From a checkpoint of a small transformer trained on Wikipedia.
Size: 9 layers, width 384, 3 heads of 128, vocabulary 4096, 17.7M parameters.
Each number is 200 + 40 x the weight over the matrix's rms, rounded and kept within 0 to 999. Layers, rows and columns count from 0.

# layer 6 MLP down (transposed), 1344x384, rms 0.0851, rows 1298-1331, columns 0-47
227,230,137,204,219,131,238,168,162,169,242,189,210,162,198,277,167,225,198,205,195,148,281,232,241,184,228,222,232,231,310,266,218,163,168,118,176,203,177,262,184,204,178,158,261,152,204,248
250,241,130,191,213,170,196,228,197,249,244,268,183,231,218,234,249,179,166,302,236,195,233,228,103,249,192,236,206,239,182,162,190,255,239,233,311,269,194,196,199,128,207,163,227,184,137,193
181,258,265,233,124,239,188,171,219,97,96,244,206,167,246,203,162,190,176,286,157,177,186,211,200,118,213,143,132,242,225,215,259,133,197,243,178,245,104,205,203,150,153,264,144,218,204,173
193,97,164,153,210,173,187,198,239,209,225,168,212,201,244,231,175,249,188,129,204,198,175,102,286,182,219,211,147,212,148,255,228,232,220,128,229,277,218,215,139,151,121,199,217,160,134,156
337,239,229,224,181,207,151,233,173,248,245,193,235,197,134,161,226,173,169,153,136,173,194,170,281,234,121,181,204,228,164,183,242,163,243,178,259,242,208,193,201,150,222,168,207,177,220,188
220,181,254,215,152,145,143,181,222,199,214,293,261,170,203,219,252,155,103,224,182,263,163,232,174,133,126,298,165,265,116,297,161,231,220,257,155,136,284,224,259,276,203,116,192,256,185,178
191,196,151,270,311,202,245,197,109,165,230,155,304,160,189,238,211,112,146,258,157,275,227,209,279,141,200,228,207,141,197,160,230,197,191,224,174,155,217,206,224,182,191,222,188,252,226,207
236,221,195,228,159,181,133,209,151,77,200,168,202,199,185,135,156,177,231,239,133,162,238,186,223,205,212,211,197,160,224,262,265,212,242,133,208,230,170,170,189,221,179,269,145,214,172,153
224,154,165,231,275,183,213,113,246,199,171,214,199,231,206,275,163,240,191,191,295,134,185,190,210,150,220,281,247,243,166,240,189,257,105,216,169,218,176,267,190,202,196,215,186,112,129,243
117,196,200,62,199,157,93,262,149,269,149,127,256,138,219,169,216,233,247,178,178,257,189,250,208,208,202,243,179,186,200,180,258,168,193,291,305,155,188,144,222,229,215,201,219,254,208,131
258,284,279,203,231,240,291,214,262,284,186,209,259,114,250,188,231,189,211,239,103,185,120,164,212,230,113,193,149,232,174,217,178,166,269,279,245,189,294,219,222,132,188,147,280,289,262,170
191,205,270,125,143,225,177,184,229,209,242,266,164,207,178,205,221,199,181,197,189,165,228,207,201,129,197,260,232,222,254,196,174,336,184,207,261,161,195,176,185,210,169,143,193,150,212,186
230,161,244,130,181,160,243,175,190,136,239,188,174,130,230,196,211,142,269,215,281,207,179,160,209,145,255,195,183,231,213,67,121,269,117,196,194,201,201,240,228,251,196,223,170,239,203,208
238,223,186,213,191,274,141,220,107,250,164,215,201,219,228,243,215,260,201,241,201,152,243,171,185,232,199,233,118,205,151,205,159,201,168,213,213,208,201,173,187,242,213,95,243,151,205,272
182,199,138,131,158,252,257,218,289,183,157,230,167,234,164,222,268,146,263,155,248,198,249,206,153,220,205,293,135,147,163,189,156,191,171,188,214,176,258,224,186,238,140,185,244,224,214,201
266,247,132,199,192,147,273,206,188,138,213,205,201,194,159,141,182,219,264,121,173,202,271,203,125,242,197,270,251,269,159,162,208,197,227,133,243,146,229,225,231,132,239,159,245,146,245,239
185,243,289,174,199,269,188,162,203,230,213,281,225,263,167,207,200,156,227,215,163,155,178,222,120,183,196,159,161,195,166,190,166,190,250,134,222,186,225,222,158,187,140,231,191,108,235,220
129,203,253,181,163,211,220,89,235,287,178,252,259,286,279,240,82,232,156,157,241,248,221,216,286,175,217,138,155,172,228,127,211,177,260,219,184,229,200,147,197,264,213,234,273,209,201,227
224,223,204,198,214,199,202,233,238,138,218,228,220,213,212,168,184,241,204,160,158,182,214,163,169,252,182,187,165,142,247,207,190,212,197,105,194,158,278,221,294,124,166,233,165,179,174,207
147,207,137,277,187,236,205,225,208,257,178,178,214,202,196,145,246,234,140,146,216,202,203,251,254,222,207,240,241,220,125,236,182,227,172,220,215,159,182,249,202,155,158,172,182,193,163,162
199,264,174,239,218,194,228,130,193,136,187,122,230,196,239,184,140,234,85,158,118,215,101,168,128,157,162,197,221,168,272,236,157,203,181,268,178,209,182,183,158,197,189,212,222,210,253,158
196,188,131,198,143,236,227,250,132,183,194,122,173,167,160,228,248,147,166,235,241,198,191,195,232,180,186,195,208,272,185,171,261,183,216,238,220,226,180,151,103,260,221,230,164,238,215,181
212,224,170,107,131,278,182,200,229,244,204,204,239,209,199,177,179,188,238,193,157,237,187,203,217,232,171,180,211,243,154,152,166,206,197,241,246,163,185,180,238,192,184,192,189,167,214,195
193,230,208,110,249,207,184,164,211,245,264,224,189,262,161,230,219,205,193,247,198,144,264,191,183,195,143,234,155,223,169,200,170,230,237,285,177,240,220,121,171,191,197,200,225,255,175,185
188,164,168,158,200,198,250,194,159,142,207,208,193,218,170,176,198,149,155,170,230,245,250,295,248,150,221,175,185,167,271,179,198,231,181,186,172,120,225,216,186,129,215,185,132,146,286,178
174,181,232,155,165,230,158,193,183,184,198,229,211,190,221,257,240,191,303,109,188,214,237,255,214,192,200,260,141,111,229,172,204,165,126,181,244,153,206,148,247,186,262,214,152,127,126,142
223,189,200,168,215,253,234,161,153,223,145,242,250,232,200,235,183,254,160,223,233,252,216,200,213,189,141,207,248,225,245,196,200,239,200,229,220,205,172,157,200,167,181,215,276,176,222,167
203,185,204,284,265,246,126,225,298,149,172,190,216,192,161,162,209,164,266,123,253,252,259,151,155,188,168,150,231,177,196,150,214,185,166,191,171,272,164,225,165,188,204,167,178,219,201,206
199,240,226,197,146,142,196,192,246,124,215,186,198,179,182,208,230,214,263,171,245,214,223,179,236,223,216,191,221,171,203,134,202,191,225,228,206,224,166,140,171,160,210,161,202,200,206,191
315,193,203,205,241,243,212,239,163,175,262,140,211,236,153,241,168,237,184,249,144,247,238,129,129,230,200,206,229,152,155,154,209,167,197,205,191,169,206,197,239,198,118,264,143,203,177,186
219,180,161,174,155,142,197,234,227,247,197,194,194,191,217,254,206,217,182,192,228,161,178,225,177,182,120,188,180,197,188,233,238,258,227,156,204,232,156,139,224,221,181,201,162,167,218,167
126,162,180,149,247,200,155,171,248,206,234,143,267,222,127,184,217,225,200,240,228,190,280,203,154,219,229,205,255,165,151,161,186,165,222,179,183,176,287,183,179,251,220,213,187,210,182,250
176,176,144,201,231,238,285,204,232,264,192,155,168,221,201,220,162,179,208,231,269,236,171,178,299,153,195,236,227,246,200,227,208,160,165,154,182,221,195,226,156,198,176,261,223,190,192,259
209,149,194,337,217,173,150,240,229,157,152,219,180,173,203,194,166,177,224,231,219,239,218,223,141,137,213,245,172,257,167,239,139,244,217,229,206,205,203,221,193,220,157,195,201,251,171,216
# layer 6 MLP up, 1344x384, rms 0.117, rows 1299-1332, columns 0-47
217,215,146,180,187,177,155,262,207,259,105,196,290,151,160,178,189,142,144,266,200,255,160,173,191,209,226,167,201,208,220,133,142,224,215,149,154,268,272,169,151,208,196,200,213,228,214,216
223,275,218,199,197,208,201,184,301,194,127,173,216,236,191,170,149,190,118,231,283,185,230,190,155,250,177,241,222,192,182,250,148,176,237,245,175,227,157,152,189,174,159,186,119,149,223,244
205,226,266,201,192,216,220,245,231,241,197,146,228,205,264,199,175,278,160,193,193,166,290,134,261,178,109,217,205,241,166,145,235,170,227,164,170,161,184,203,194,193,129,223,178,232,199,193
201,213,260,268,156,215,247,67,114,239,208,185,172,246,230,205,227,208,194,186,115,212,213,180,271,255,213,206,245,159,140,212,265,192,201,154,180,199,283,254,183,236,160,160,269,151,244,263
158,213,187,242,208,190,244,216,210,148,169,207,248,125,182,213,159,208,204,271,239,237,274,204,231,129,225,202,294,196,236,182,178,138,178,275,156,191,210,159,210,181,184,147,80,188,181,262
219,196,126,186,198,190,209,192,159,153,214,169,205,180,306,181,252,218,172,192,210,193,172,253,186,200,260,129,260,244,137,204,241,106,182,252,144,188,210,114,230,213,215,209,200,199,230,190
222,214,157,135,188,160,202,220,159,109,256,183,176,154,85,107,201,243,198,239,228,156,218,177,292,222,196,239,108,92,227,308,195,168,204,263,203,130,203,99,134,252,263,192,160,209,215,253
120,187,158,212,230,150,210,159,170,222,170,217,227,216,198,164,112,288,174,165,177,225,273,170,157,164,164,179,235,226,169,225,184,175,228,184,183,194,217,232,208,207,187,163,202,133,212,195
149,183,273,195,226,298,282,216,143,126,231,164,203,143,187,191,175,197,155,220,278,220,221,208,138,253,198,213,165,169,280,233,184,275,169,203,246,170,227,155,208,205,129,174,147,186,181,185
136,187,191,181,180,237,214,178,199,152,197,200,233,117,167,182,160,156,174,259,181,255,156,223,187,247,172,188,192,169,170,163,275,151,182,175,148,228,227,201,206,163,182,208,266,274,189,239
209,199,212,193,271,163,114,218,304,126,193,199,185,195,202,152,217,246,199,219,207,151,245,210,142,208,239,211,182,171,176,130,240,239,244,213,226,218,148,299,148,162,192,201,157,227,147,248
182,162,188,192,258,243,174,80,210,160,238,230,164,158,184,174,158,236,126,166,191,195,239,199,204,230,286,190,260,192,211,217,193,189,186,295,209,180,209,232,191,213,158,259,208,205,156,176
146,243,130,196,212,214,218,249,198,192,210,219,272,206,149,102,235,237,259,197,212,254,171,142,210,199,232,210,235,121,199,202,230,228,228,270,199,197,208,206,202,145,190,195,182,192,142,161
190,166,219,160,255,206,177,159,236,149,242,258,254,215,158,237,219,160,225,151,206,136,218,174,180,284,240,310,263,181,189,291,208,202,204,165,132,190,150,261,136,210,194,195,232,181,189,288
239,234,192,200,149,128,265,226,175,216,210,197,179,184,174,165,148,250,193,255,234,222,253,223,190,249,222,122,228,249,185,184,165,181,248,195,253,225,161,169,186,211,177,210,262,201,272,199
232,225,201,116,191,248,157,224,151,204,208,194,141,141,201,196,214,194,163,188,154,174,175,170,252,261,156,175,190,164,202,246,186,140,178,280,236,274,247,184,177,231,132,188,165,133,206,136
182,220,250,207,169,240,239,269,209,192,206,257,204,246,223,246,208,287,166,163,146,209,162,154,199,218,197,217,215,210,225,204,172,178,212,187,255,254,195,209,272,113,211,168,149,231,252,177
182,249,199,188,260,214,207,173,214,249,281,178,202,224,118,196,286,212,217,289,196,205,214,208,192,238,186,231,215,159,189,151,209,199,185,231,195,185,227,296,230,193,210,166,231,235,186,183
150,216,182,199,292,220,267,316,171,201,241,174,198,183,216,134,179,202,204,193,162,188,273,212,225,133,196,258,161,219,236,146,232,171,220,201,189,149,240,216,161,150,96,182,119,223,247,101
207,218,211,122,156,274,222,183,119,195,200,169,282,153,229,232,199,152,233,239,181,213,177,237,234,247,238,185,148,127,234,239,216,174,155,188,208,269,224,155,111,201,151,231,149,242,189,180
185,160,193,190,136,245,159,252,219,174,195,219,173,183,257,266,179,224,172,249,184,151,210,194,229,203,260,185,208,158,265,181,237,128,181,159,220,180,259,159,121,243,192,187,227,210,220,186
171,215,217,218,219,165,176,234,195,193,180,199,175,231,257,159,188,231,232,170,178,252,136,222,140,166,147,199,115,169,235,219,214,111,173,218,247,209,197,196,194,223,224,281,254,273,260,209
220,100,257,259,228,181,221,154,182,195,221,208,140,252,164,196,259,145,256,226,192,178,172,216,225,193,215,128,229,202,178,151,159,215,109,212,165,200,216,210,229,182,238,171,140,183,244,191
178,138,206,173,237,161,125,194,214,101,254,186,200,199,173,153,241,224,182,188,220,141,189,174,189,171,201,108,190,196,225,262,260,291,168,236,162,126,241,182,174,190,234,247,332,172,213,216
203,141,176,257,196,177,240,208,169,212,295,274,190,218,160,199,224,260,168,231,220,175,256,196,163,220,227,205,165,218,206,181,203,234,205,233,218,183,224,230,169,161,200,172,149,138,263,211
233,117,176,182,195,148,306,203,204,171,228,205,247,239,160,228,146,230,147,223,238,186,226,182,179,226,202,214,185,250,182,209,245,156,195,285,166,201,175,225,253,210,266,220,193,196,139,160
143,154,212,236,223,239,158,212,208,270,184,202,251,261,145,115,217,215,175,135,174,242,182,105,218,187,211,131,233,191,207,148,201,162,186,147,162,241,201,247,185,215,237,193,184,217,150,220
180,123,162,197,248,108,167,210,212,99,207,274,204,218,160,195,237,199,167,209,220,220,252,185,204,241,316,170,245,165,193,166,245,226,171,197,224,192,197,225,266,162,165,277,210,141,96,196
223,204,226,205,194,246,212,195,143,196,194,193,180,174,192,223,204,162,236,211,122,194,209,206,168,223,168,247,175,173,148,244,237,218,103,197,139,180,309,216,263,170,182,176,167,216,153,247
186,201,215,193,225,249,149,245,118,230,269,213,221,210,220,227,252,248,252,258,177,235,190,184,220,233,241,197,197,178,155,210,223,203,166,235,161,199,200,158,190,232,198,184,168,270,173,180
115,208,224,155,260,208,201,135,205,230,168,217,200,195,259,219,190,183,157,186,233,188,238,205,245,161,151,207,197,197,182,274,189,185,237,149,236,194,180,148,175,234,246,233,188,157,202,222
168,211,250,187,197,295,190,182,223,187,171,205,177,209,178,218,185,175,182,253,184,229,205,184,201,141,149,248,211,188,208,255,217,154,147,126,150,177,211,210,175,207,264,223,161,175,224,188
213,222,213,203,262,208,232,148,221,132,173,239,276,132,221,162,228,239,168,203,253,286,231,191,169,233,318,239,243,158,243,209,231,263,150,135,246,214,244,222,226,252,129,206,160,203,189,185
190,292,140,198,190,203,240,167,201,203,150,295,187,205,250,182,299,244,237,249,147,217,224,200,213,179,116,261,253,212,165,180,318,229,170,219,218,210,252,146,285,132,183,184,147,199,174,208